{
  "num_hidden_layers": 18,
  "hidden_size": 448,
  "num_attention_heads": 7,
  "num_key_value_heads": 7,
  "head_dim": 64,
  "intermediate_size": 1792,
  "vocab_size": 3653,
  "hidden_act": "swiglu",
  "norm": "rmsnorm",
  "norm_place": "out",
  "norm_eps": 1e-05,
  "positions": "rope",
  "rope_theta": 10000.0,
  "rope_fraction": 1.0,
  "qk_norm": true,
  "attn_scale": 0.125,
  "bias": "all",
  "tie_word_embeddings": false,
  "parallel_block": false,
  "extras": ["capped logits"],
  "init": "normal",
  "init_std_qkv": 0.022,
  "init_std_o": 0.00366,
  "init_std_up": 0.022,
  "init_std_down": 0.00183,
  "optimizer": "laprop",
  "learning_rate": 0.000948,
  "beta1": 0.9,
  "beta2": 0.99,
  "weight_decay": 0.14,
  "lr_head": 0.00393,
  "warmup_steps": 434,
  "schedule": "wsd",
  "decay_fraction": 0.821,
  "decay_shape": "linear",
  "final_lr_fraction": 0.0,
  "batch_tokens": [65536, 131072, 262144],
  "max_seq_len": 512,
  "doc_mask": false,
  "train_tokens": 611800000,
  "max_steps": 4506,
  "dataset": "wikipedia_en"
}
Each number is 200 + 20 x the weight over its row's rms, rounded and kept within 0 to 999. Layers, rows and columns count from 0. The size before them is the row's rms in percent of the matrix's.

# down: layer 14 MLP down (transposed), 1792x448, rms 0.0454, rows 447-463, columns 0-63
# gate: layer 14 MLP gate, 1792x448, rms 0.0494, rows 448-463, columns 0-63
# up: layer 14 MLP up, 1792x448, rms 0.0478, rows 448-463, columns 0-63
down447,098,196,163,210,192,218,235,234,181,223,205,219,191,219,223,215,198,211,207,207,215,201,182,183,190,188,228,185,192,197,185,209,214,220,199,216,226,203,206,185,161,239,202,208,208,212,200,221,191,200,186,216,253,220,217,216,170,222,216,215,208,226,211,210,185
gate448,096,212,194,201,219,203,174,200,190,216,205,218,176,157,204,175,208,226,212,211,173,178,202,202,200,206,201,240,176,173,202,200,203,226,161,171,182,220,196,204,194,225,221,177,205,241,178,219,183,205,173,216,194,205,207,206,183,220,191,193,176,181,208,187,159
up448,095,159,212,201,210,183,196,228,198,188,168,208,219,223,202,185,260,197,185,188,186,201,189,179,178,184,229,202,205,221,188,180,203,224,203,221,217,210,167,188,222,200,203,188,175,185,207,168,208,167,211,209,207,209,158,167,205,210,240,175,179,217,235,179,170
down448,098,194,204,232,188,189,189,185,166,194,181,206,149,183,222,206,168,198,165,241,210,210,188,242,184,187,196,218,187,172,192,196,194,192,184,214,201,214,159,175,206,211,186,166,182,151,202,222,217,217,197,218,234,199,200,225,223,184,197,203,208,180,214,193,219
gate449,095,181,211,184,187,227,191,211,231,199,202,165,205,198,180,211,226,194,218,183,206,222,205,179,168,199,208,210,191,199,218,219,223,230,200,163,200,215,233,223,248,213,227,178,202,168,167,227,189,182,214,174,202,203,204,206,182,216,172,221,222,217,210,195,193
up449,093,202,177,203,205,203,183,219,193,216,202,215,207,203,218,183,200,176,200,216,172,172,185,177,214,240,222,238,204,203,188,216,182,216,219,217,241,207,203,155,172,201,208,196,211,200,193,188,243,228,225,203,212,188,201,203,203,246,208,228,232,184,161,187,180
down449,093,203,195,195,164,205,179,203,173,167,163,168,239,161,209,232,194,210,202,181,214,211,194,182,207,174,202,207,214,197,196,172,153,228,217,216,189,187,183,216,215,216,206,222,202,203,205,195,178,206,242,208,181,208,193,181,208,221,196,204,204,200,166,195,226
gate450,094,232,246,196,213,181,224,215,178,180,179,195,212,210,203,189,197,216,232,215,208,183,207,215,205,222,196,220,182,204,228,197,198,228,160,197,225,182,175,218,176,219,216,200,222,193,233,221,206,211,214,191,213,202,188,164,205,200,221,188,191,189,198,207,190
up450,102,174,207,195,209,224,225,175,207,221,208,220,222,177,187,193,205,208,220,162,230,239,226,169,208,196,243,233,236,158,206,197,179,210,216,147,214,223,198,214,188,209,186,230,183,207,200,181,177,170,213,199,190,216,195,200,206,217,207,207,177,223,203,178,237
down450,103,199,205,198,191,214,210,186,221,193,205,229,172,227,199,198,218,208,212,208,195,199,157,202,214,186,195,194,194,206,235,154,179,224,211,200,193,213,189,194,209,185,200,190,171,153,207,159,173,200,218,184,190,194,178,185,210,214,211,198,185,196,220,192,198
gate451,121,222,166,227,237,192,191,189,211,188,208,211,182,206,239,162,202,213,205,188,175,189,189,209,175,193,180,187,182,170,236,181,215,171,210,178,199,202,197,202,181,173,188,211,196,148,189,180,213,221,182,212,198,196,186,195,176,177,169,214,206,235,218,158,183
up451,131,160,208,198,182,160,196,189,160,217,196,205,178,174,198,184,213,202,199,216,211,186,199,221,181,242,202,186,220,214,204,209,206,189,205,185,211,211,212,212,222,224,214,231,188,194,197,163,198,191,208,181,197,236,208,223,196,204,231,172,234,203,214,199,218
down451,127,170,198,200,201,164,173,199,174,189,185,191,230,187,181,204,204,164,212,181,183,173,196,192,179,199,195,198,201,226,201,197,181,176,143,208,232,188,178,231,188,176,225,223,192,204,188,176,229,174,197,199,225,220,203,200,206,209,214,174,183,229,178,193,198
gate452,089,207,198,193,197,213,218,237,197,195,179,196,170,194,198,191,186,201,188,205,194,180,226,213,203,199,195,159,213,200,209,204,162,203,187,195,206,221,201,177,208,185,203,224,170,183,225,181,219,210,241,149,206,206,195,213,195,220,221,187,156,175,213,179,191
up452,093,212,181,223,223,195,224,163,207,197,186,200,150,201,206,218,194,202,214,214,189,236,178,235,199,233,235,178,190,203,186,196,193,179,200,227,204,196,207,242,170,201,190,213,203,210,206,224,237,204,172,170,189,208,218,181,219,178,212,213,189,165,166,203,168
down452,089,220,203,158,187,216,207,163,205,201,188,158,202,219,200,168,235,252,207,213,221,196,187,211,212,241,213,182,166,194,180,205,217,228,192,176,197,201,180,211,200,181,152,199,205,223,181,230,162,218,197,208,194,205,206,208,208,188,181,214,215,207,195,176,192
gate453,096,210,221,214,185,204,173,149,208,199,210,182,195,193,218,184,186,195,197,186,164,171,202,215,170,205,206,230,203,213,227,190,216,205,164,209,222,192,203,221,180,216,208,222,204,204,194,223,180,209,195,212,190,190,189,218,198,220,189,175,203,217,197,183,177
up453,102,206,186,226,169,215,197,175,205,210,208,209,206,193,218,206,204,189,239,168,194,213,191,176,212,178,190,222,207,220,198,187,151,207,198,199,171,200,152,213,170,228,215,194,194,209,184,166,203,222,221,203,205,201,150,252,232,218,205,170,213,221,220,196,209
down453,100,132,194,192,201,221,205,193,177,218,216,213,159,185,207,188,207,217,219,176,196,215,199,206,192,158,184,227,189,197,206,216,197,204,200,196,194,204,185,257,209,179,215,202,215,183,242,178,171,178,210,214,164,193,190,174,194,215,177,200,207,200,203,179,189
gate454,094,224,196,187,225,198,189,174,181,185,232,229,191,190,222,219,222,185,214,212,175,170,194,198,179,185,198,159,182,185,198,188,218,163,203,197,173,215,212,211,195,206,208,156,207,230,189,212,184,182,241,185,216,175,231,199,168,182,198,204,218,182,199,205,201
up454,096,190,214,209,197,152,224,209,177,201,220,236,227,214,202,178,227,201,218,188,164,201,220,223,214,214,214,219,197,197,215,198,226,217,226,228,239,217,198,182,221,188,173,183,217,230,192,224,231,208,193,198,176,219,201,209,203,200,209,198,239,202,255,186,194
down454,091,201,209,213,196,217,183,167,191,218,206,219,216,245,211,225,175,205,179,177,234,204,218,186,195,191,170,218,223,200,199,239,237,149,179,198,202,198,172,200,191,207,213,183,207,206,185,223,217,179,193,202,209,180,186,204,184,195,169,198,131,205,162,199,169
gate455,116,180,177,221,205,243,181,224,202,186,207,218,203,189,240,195,198,231,213,206,163,185,214,209,195,204,243,150,173,213,196,210,196,188,170,180,214,202,212,203,165,177,162,202,227,186,189,209,199,213,204,198,203,181,182,195,194,217,199,223,158,219,187,194,182
up455,108,199,185,200,218,219,204,224,192,183,198,237,181,216,234,169,195,195,241,215,200,220,241,177,189,184,233,220,228,212,186,219,171,226,216,212,209,193,268,207,157,214,191,172,193,181,194,196,199,186,188,229,190,204,187,225,208,240,187,212,206,219,193,242,186
down455,109,195,222,186,205,187,208,202,201,233,233,201,165,201,205,218,200,204,212,164,182,184,228,216,250,204,197,198,179,212,217,189,238,217,222,192,183,195,188,186,184,235,229,184,252,222,195,208,223,181,196,172,198,181,201,209,218,194,203,197,206,187,167,230,191
gate456,093,202,195,150,176,205,198,223,212,158,188,202,234,162,195,170,203,178,211,215,208,213,211,150,188,214,203,189,186,173,212,209,225,191,184,183,204,217,199,207,183,192,201,163,225,212,155,204,236,211,232,214,139,198,190,198,174,195,230,212,212,227,207,188,213
up456,093,213,203,190,169,200,187,231,217,206,214,216,189,193,180,219,206,208,201,255,203,200,191,240,183,151,206,197,205,209,234,219,202,219,213,205,222,185,212,192,248,201,217,205,198,221,220,189,203,200,203,179,194,226,168,170,185,193,196,210,190,190,231,176,210
down456,089,203,204,195,198,195,151,216,209,219,186,206,155,233,172,176,170,196,199,240,218,203,196,217,206,218,197,201,175,180,205,195,201,221,196,174,205,186,198,161,194,242,220,198,231,230,193,186,177,208,199,217,179,211,194,210,189,195,207,186,223,208,205,186,216
gate457,107,168,192,199,190,245,180,176,209,215,215,198,177,192,227,215,195,204,196,217,197,188,176,201,184,214,234,194,172,237,198,186,193,176,188,165,222,192,176,213,199,209,180,225,179,212,226,180,205,222,216,157,228,184,199,174,195,191,226,203,202,221,202,198,218
up457,099,205,177,199,201,172,172,196,199,182,249,181,230,192,210,236,190,196,195,195,188,179,194,197,199,158,201,193,199,207,200,162,203,185,196,175,200,206,218,216,214,225,191,203,214,197,225,211,221,211,233,197,200,180,181,248,176,177,195,206,165,237,193,193,215
down457,096,214,214,185,171,216,219,221,185,207,189,214,216,196,165,231,244,236,199,236,234,193,205,238,205,228,190,218,166,229,190,217,186,193,175,203,165,232,212,182,197,171,253,224,211,212,207,206,193,199,208,193,236,189,201,222,208,240,207,259,213,192,234,250,205
gate458,095,178,210,197,207,185,195,200,179,194,206,234,226,188,169,186,207,208,242,188,217,169,212,226,189,201,233,212,211,223,218,148,227,205,188,197,176,170,207,141,190,204,210,238,171,184,186,212,188,188,194,231,234,173,186,187,208,226,209,163,192,219,221,208,171
up458,093,215,222,224,188,187,186,219,229,224,190,198,195,195,227,206,220,200,207,192,232,207,213,215,214,234,210,160,163,174,189,162,183,182,229,173,195,210,179,218,194,179,185,182,194,212,219,191,187,218,193,204,217,208,207,232,247,206,222,193,167,192,203,202,210
down458,092,200,218,184,201,240,169,212,194,206,204,202,176,196,166,191,229,222,194,204,205,185,218,191,194,186,196,187,199,168,197,175,217,205,183,230,212,214,199,206,224,246,196,233,172,171,168,233,239,212,170,214,235,210,228,201,211,198,192,209,168,227,219,237,196
gate459,105,174,211,238,189,227,195,182,172,171,184,200,199,204,204,149,170,207,194,209,177,177,220,198,176,191,201,232,201,188,209,192,177,183,217,214,199,220,181,185,195,205,160,206,214,186,203,226,212,199,224,196,216,213,200,194,214,203,215,163,211,188,258,207,190
up459,106,231,177,239,165,228,200,185,204,164,229,229,175,172,203,161,228,152,213,180,198,179,222,196,180,175,213,247,230,216,217,193,184,197,224,211,214,193,199,205,194,184,159,223,182,214,226,214,177,170,198,194,212,188,221,213,215,212,173,229,184,245,198,224,183
down459,100,197,206,204,165,267,194,200,197,199,222,206,156,176,191,208,207,201,210,198,230,183,238,213,178,175,201,196,207,204,214,199,195,232,201,170,150,177,201,185,195,179,218,202,192,186,212,211,204,165,208,207,172,225,222,172,194,243,215,184,209,205,211,232,212
gate460,097,195,197,208,170,199,190,179,161,215,210,206,217,193,218,183,183,205,194,176,178,184,208,197,170,172,206,240,194,218,208,172,233,231,185,174,188,184,192,194,191,189,187,236,173,190,200,183,185,190,192,205,206,180,223,175,197,217,219,188,213,216,229,196,179
up460,098,180,185,216,174,184,186,177,219,173,208,162,211,205,179,203,214,215,195,202,244,207,191,184,210,171,194,181,218,180,221,139,226,217,212,146,186,198,200,179,220,203,200,205,223,190,221,218,227,221,200,208,189,203,225,187,216,209,231,204,226,244,206,202,163
down460,094,191,222,200,199,189,197,219,188,199,216,189,193,182,159,232,229,174,194,156,196,193,188,153,198,172,168,202,171,199,216,197,139,203,190,222,203,214,178,208,190,187,181,171,191,218,224,193,184,215,197,208,185,207,210,215,182,210,199,195,204,182,194,172,191
gate461,100,211,193,180,219,205,198,197,172,200,192,187,202,200,197,194,190,194,167,198,210,172,186,222,176,192,205,210,186,175,215,193,229,224,213,210,185,213,194,262,180,192,182,204,153,199,190,275,194,199,189,212,206,208,214,183,190,175,236,223,193,171,169,212,205
up461,100,223,177,211,171,214,195,205,210,202,184,228,196,181,206,213,212,173,231,222,257,181,198,206,214,160,201,164,204,179,185,170,178,186,163,180,239,193,225,194,230,222,172,192,228,183,202,167,213,217,137,180,203,227,201,179,198,175,222,195,223,194,233,228,200
down461,101,194,210,207,197,168,189,210,173,175,170,198,217,204,195,214,246,215,205,179,194,179,189,207,212,196,180,206,176,184,197,217,211,212,181,192,225,195,177,214,193,215,199,207,174,202,203,199,195,202,217,179,249,210,210,246,200,176,178,194,234,191,229,194,209
gate462,103,231,204,196,204,174,182,204,230,194,197,206,195,216,219,202,168,177,201,169,179,174,215,188,184,227,240,219,194,199,200,218,140,200,213,237,234,193,174,170,199,215,205,203,208,222,196,196,209,195,200,167,177,194,183,226,190,194,216,216,190,186,219,190,193
up462,098,200,191,236,193,220,258,201,213,209,192,181,163,201,212,212,212,203,229,211,237,209,179,227,199,218,221,214,202,231,186,234,167,215,190,177,216,169,184,199,189,186,199,200,233,201,187,182,185,188,193,209,186,190,206,180,225,192,239,216,180,176,194,200,228
down462,095,202,194,190,182,182,214,212,205,218,190,208,208,210,195,234,210,194,200,218,194,256,213,213,174,196,217,157,240,221,205,211,228,203,211,215,205,208,189,201,194,185,242,211,177,192,197,214,195,204,194,218,177,212,231,216,205,213,169,187,205,182,175,198,245
gate463,098,179,186,226,198,215,166,190,243,165,197,185,198,227,206,230,187,227,207,217,202,211,199,183,167,225,209,186,194,213,213,200,212,210,199,206,198,176,203,197,217,170,228,222,181,217,171,229,216,208,175,169,206,213,196,175,190,188,223,192,184,248,219,191,152
up463,092,230,195,214,180,172,215,196,198,209,202,215,217,222,187,165,172,197,181,206,213,225,225,221,220,209,203,207,214,201,226,212,181,215,145,229,190,200,179,216,208,201,162,248,220,224,205,218,209,217,173,167,213,189,229,165,197,200,193,172,213,184,157,152,212
down463,097,168,160,191,206,185,198,185,187,198,192,196,189,242,181,162,200,176,202,171,191,225,188,210,164,201,193,239,210,236,192,193,194,202,165,195,174,208,220,222,177,183,231,207,189,219,192,229,209,211,224,203,223,183,151,215,214,177,182,212,196,216,202,208,190